Weights of a small transformer language model.
Architecture: LayerNorm before each block, no position embeddings, biases, ALiBi.
Each number is 128 + 24 x the weight over the matrix's rms, rounded and kept within 0 to 255. Layers, rows and columns count from 0. Numbers have three digits each.

# down: layer 12 MLP down (transposed), 2560x320, rms 0.156, rows 2531-2559, columns 256-319
# up: layer 12 MLP up, 2560x320, rms 0.153, rows 2532-2559, columns 256-319
down2531:151112154141136099115113085085158135087113137073120133144156139155191105144131114128103150128163106105138144120130121138090110112126137108131149093124133147135138098139107120123123128143141110
up2532:126118152143141136113133097133192115113169110118122171135117111134128092110126132110140104163133116144130117129090160090141117152120134134111171108147129165154134154134122114109140125146085112
down2532:171124127105117136162176098092121113132158199110138197127160120083129132128102130126184120123137086123133090146134114101148134108155124104181150116094135132133106174134165161140150113082108146
up2533:106130172150134176142142124105173120125100110148120130138119150129142105155168093138097084113112146175107083116125117096153090159132126161139131095138162104196157124133123092126174112135096143
down2533:125111090140129125125103102122140121119180143114136115154115144149062083191139150076133139131124077160127142121133124091110119132145126119114124193100141127130165139142131144114111165128123148
up2534:123134126143092171074136176175135131100116146150099118133165131197133136112088128105148143097151131119173135090159130130101099102147139131125109120133113131133088119106126144147140117106122151
down2534:161170133096145147155150108095136096084127175157121095149135114146126119146147147118130114132140138170084166130144118113118079142155126169148117129111123135124100123124087141106106187136127156
up2535:113126132105133151105126100191124087130156123139135123150100128097151159076100137147157095167119136138096123137162143154156147133184092116132162136124117121120088121125136096099136125106152130
down2535:123150104102141141114125113146140177077154124133116170117128135112123173123143112080128175129103137122161128105158123131129148146082172126134111124096108112108146144143130125153120131132144152
up2536:095107146090141099165139121118148147147141146110179104139095136131171126103125157121088170123155136137115137093160143168167091132143122157161100162087109118161128198109111171105171139196122152
down2536:125108112128144105142150143186129148182065165180091127113106097112096196158152128108129112102154118151120141170138174092105145143159135112126103123085136105144129110162155125117120081133156124
up2537:144130116103110115136127111128090121121091140104115095136093167121132135115112116138107167145119124156146115178101106123139132132135077133158091128187155123156078133165138151180153177119132188
down2537:152100137169140101120112122144127113135108155136141062078137130172115164160136167118115121134141119152118128084153098119121115149109163118152139131133136115119157139098050118139164139185117096
up2538:139103116130131134134134137115154139140136086152131157118089149185138146142128147125179119146146117098093118153139147113156131136132130136147083140127089143167144128130167127118106144127130143
down2538:130142120083089136091122125103115116118130184164130149127104121116154160152126099055108112110144139095129125138119122143115106127145131130140121153135125181080107145102126110096184134108132126
up2539:147114125108142128116111157142128135167089133178137118104158153163117134104130123076127135095088108146100093106145137117124123108119090121138181124140139171134130137172101155143130088089159106
down2539:147136103131122116146129156154142159146124122174123170107163103164169129115129161125143135118126115146156163125148159102136136142118164144126121126126138141106103110139113158110128113103106118
up2540:152124099137124185112142148159148151145137125153189131111103106158091128123124127142145168182131105140136136157131118151146156094136140139143134113140080112115121136171132120138142141184158087
down2540:161123145095151137129103177088133092127128154142111130134124103124132106134151116138133135111103131156137119147157165136136133090136133153119081134115099141136054124118141115100134154152166118
up2541:143131088131132121112125132170132159148060133118164152087106136131122095101121110103112086129113175107119146088112134096160130143122104103125138116093147149122133132124128090152128114142137116
down2541:124111113089150177161134136181073113099147089121116088110079145116104112106140129141124172127132170115115125123083139114137145136116112070150135086083109129108148110149139129121128132113152091
up2542:144139147102195110133107140153147119103130123141144093128112098094099133128117088122146049097086143106103081145145115094168120147106137104111091114096145114113162160112134134076105105134127148
down2542:132122112126120091129086125110130132098185138194077146169121134129119137156141111114140154145116124151139097099175130110089116131116152095134147129127115138137127137082095172127139071108161102
up2543:125121123142139107123148140147144130124181079175158146142156142132133108159118119137157117092154125104125117143164146086100137196170144152178120116110106108150169082134129153185124096107105138
down2543:139122129126151138090102143118155128114138160115133172179175141141121190145171154137123092178167142122103095112113104128180096150148111157160116182142119152179086135140142120119099107140161143
up2544:102158109120155125147101146114103127128110141127136116121149089092125150135143127122104149125077125154121111140102120111181109164102118124137159093091136131100141100094101140111119140107074135
down2544:118094112135149160112133137167125080125148127137107136113135165135114162096125087101155092151156073112094102122141169118127138125130126128123136105137088137122109143125112144119139120117100148
up2545:098111108143121129083133151117098129137158144145157102129134131127152097177084140129105113111159119138105141106151135049148127107145121118121118102140129148144166132142111099140115145158120145
down2545:125143156135110111142153132121123157144142160127135129163115121163184136120116103151139112141137119135173142118119103158116134164099103145136114127121110160146110124096164146142120138132124096
up2546:110091143120080156118123148147059136139086104112119135130138103120092150131145086176147103109108132130076089102113177114146112125144144109111126092148157155114131155132124174142144123114129190
down2546:134149156156171088108118154129136141158121088173096109096132158153093146140066105109103124104125120132157146166079173087117126146147142144068154156126131162118128138125136178170137131132147152
up2547:133084124114121162132101149064139110109122126121156129163151132155094128136165166098160113108154129143116087083133186097145109148131149123104146126142150112124112122148139097128128141084104108
down2547:125129087153125099132128139124110134156166131124124103143116131115093133071171100129149112171110117111144086137166158175122133125117157178146132124105145104116139141136143121097145090137172133
up2548:134132093124105116132146146134148156093128142116100074179137153164121152114100142123077092159134099118157145196153130144137166151134126149114116156189114133141125106136150134138165111093114105
down2548:120133121096139134144139108106160136121122130102138157163174114131133105119131162135132103136136112163128127074100114104104096151111126138146120083108097113138098131101111118095102140099108170
up2549:116112141143168092134117125093088129150140124157107108132183101153095135116112109116113136113080085080144128064111115112164124108160089110156095106096105127115118123150165103167127126107112119
down2549:146172200106139110116122144133155119121128135113145161131095112136119107128117135163139103102143182093096141140163092178200143137102113117140174169120127158122160103126137118076111148113179112
up2550:130131089093085126103150157111103126117108131145104092148145161151112136107110129151162118132135152122139157076125120136124131124143138106132109132148159075163119120150124125154099109121105097
down2550:088095131128117143136118127140107088068142124133178109123131146130159151125155115139131084109113098124162118138129138132122114126124147124137108125133121159101120124101110116080133159088133149
up2551:108136146171106111148122136159089128097099138147146121162061145149126164126114107145131125127105114145159118121120116136127121170175093168149125111123136123162183152131129112126135130098153123
down2551:105139107140121084135151147091137119127121141129165113125106147165114164117137078125121145143128132133117114101129119122146135135134175157153137147089112131128126120149108111112104155125097113
up2552:098148155119121095127100120155145094089083102149160109103102152093102155104146112165104146120140092116135146116085155126116128152119150096115160105122156097109100133111103119148122160167107119
down2552:108099147091141111125116121136114077086140135081122099090132141097112134143110135154128113163156113145083133124082137143138123116136115120153154138161128134106186115130141122167161129118154125
up2553:121104152105082100129085126141135109133115112105131116162115130122086126136116111108112130155107140107097098155140151109154140137121155093111082140132155157085122162137134102122107090158107122
down2553:122117066047131138129148141121115140118142110119135094121111122099142140124141150145147149135144161131145140120163130108086119130130138118145148124161124134158117129126152140132151097116161131
up2554:124132119116151140147100137077119126109105119102103132158056133127123107084169114191135110090135128130092111083108159160178146146125122131084121114150174151110143155145169126093171119129148097
down2554:107153118140119142122121129153117117134124164131157159101101144126125144110134098161164137143132113091094097153193140077163118125155140067115134146104091112134114146121137154125092077113150138
up2555:125164108164125153148118162154129082093139103149136162138126136157097160096190085181110129130127109114131112153134149116141129098154099099188110157148110103144147133133098105200150129130164146
down2555:160130103108138162216143142151121135110142131106144133101139161173105148125132131119104127098112182102178156167135124079085098111133127111123127120146051133140102130090125165090118092146154137
up2556:110098122125145153143097165140148137166163137137137079108147114112119134142075132141150155138155156127111099127117121108085150142093187129116127135105111103159118071132140118147107161145137172
down2556:087120141135129176142086202097154080131109115149134127121124125110122099110109084082109174149128172139112131127133087134163186139137108113159142104170140160132116158121087119121120144086134145
up2557:091113099127100149130140118068117134097152129128129070150110170113122141124149112141150120098080138124134104138137161135076132090106146126122083089107165136090142130103113155129175159177109126
down2557:090128159129159131103154190134135149140125138130113129101095130167140084122137118142117161164148137146090114100142136097137163131120085081092128128145116141142118115121180141124114106104124151
up2558:104147121149108129151125153119135142140145115161141107116138105126127108139116100115122119113107111110106118107113110126126147104115103152151115117137135139135110138133119130160126144140122137
down2558:121108128118130142128129115146134126112129124123130121125133136125127136111141123129134121133128126128121147121135140130126131126119133136131127128130129128134134117137119128120125127116122136
up2559:124150144103109113124128152091162129096138131140141136122148134115121143127090135143167165143133083113057151124126115141138118153108140146140086156158146112119142126139136127169113151113105151
down2559:055142165115153130154145095150145116097156132131141120128099122174154146104110149169146069174140151109113128129099140112097117119120114121123109128103111159164117116100143113142150139133132123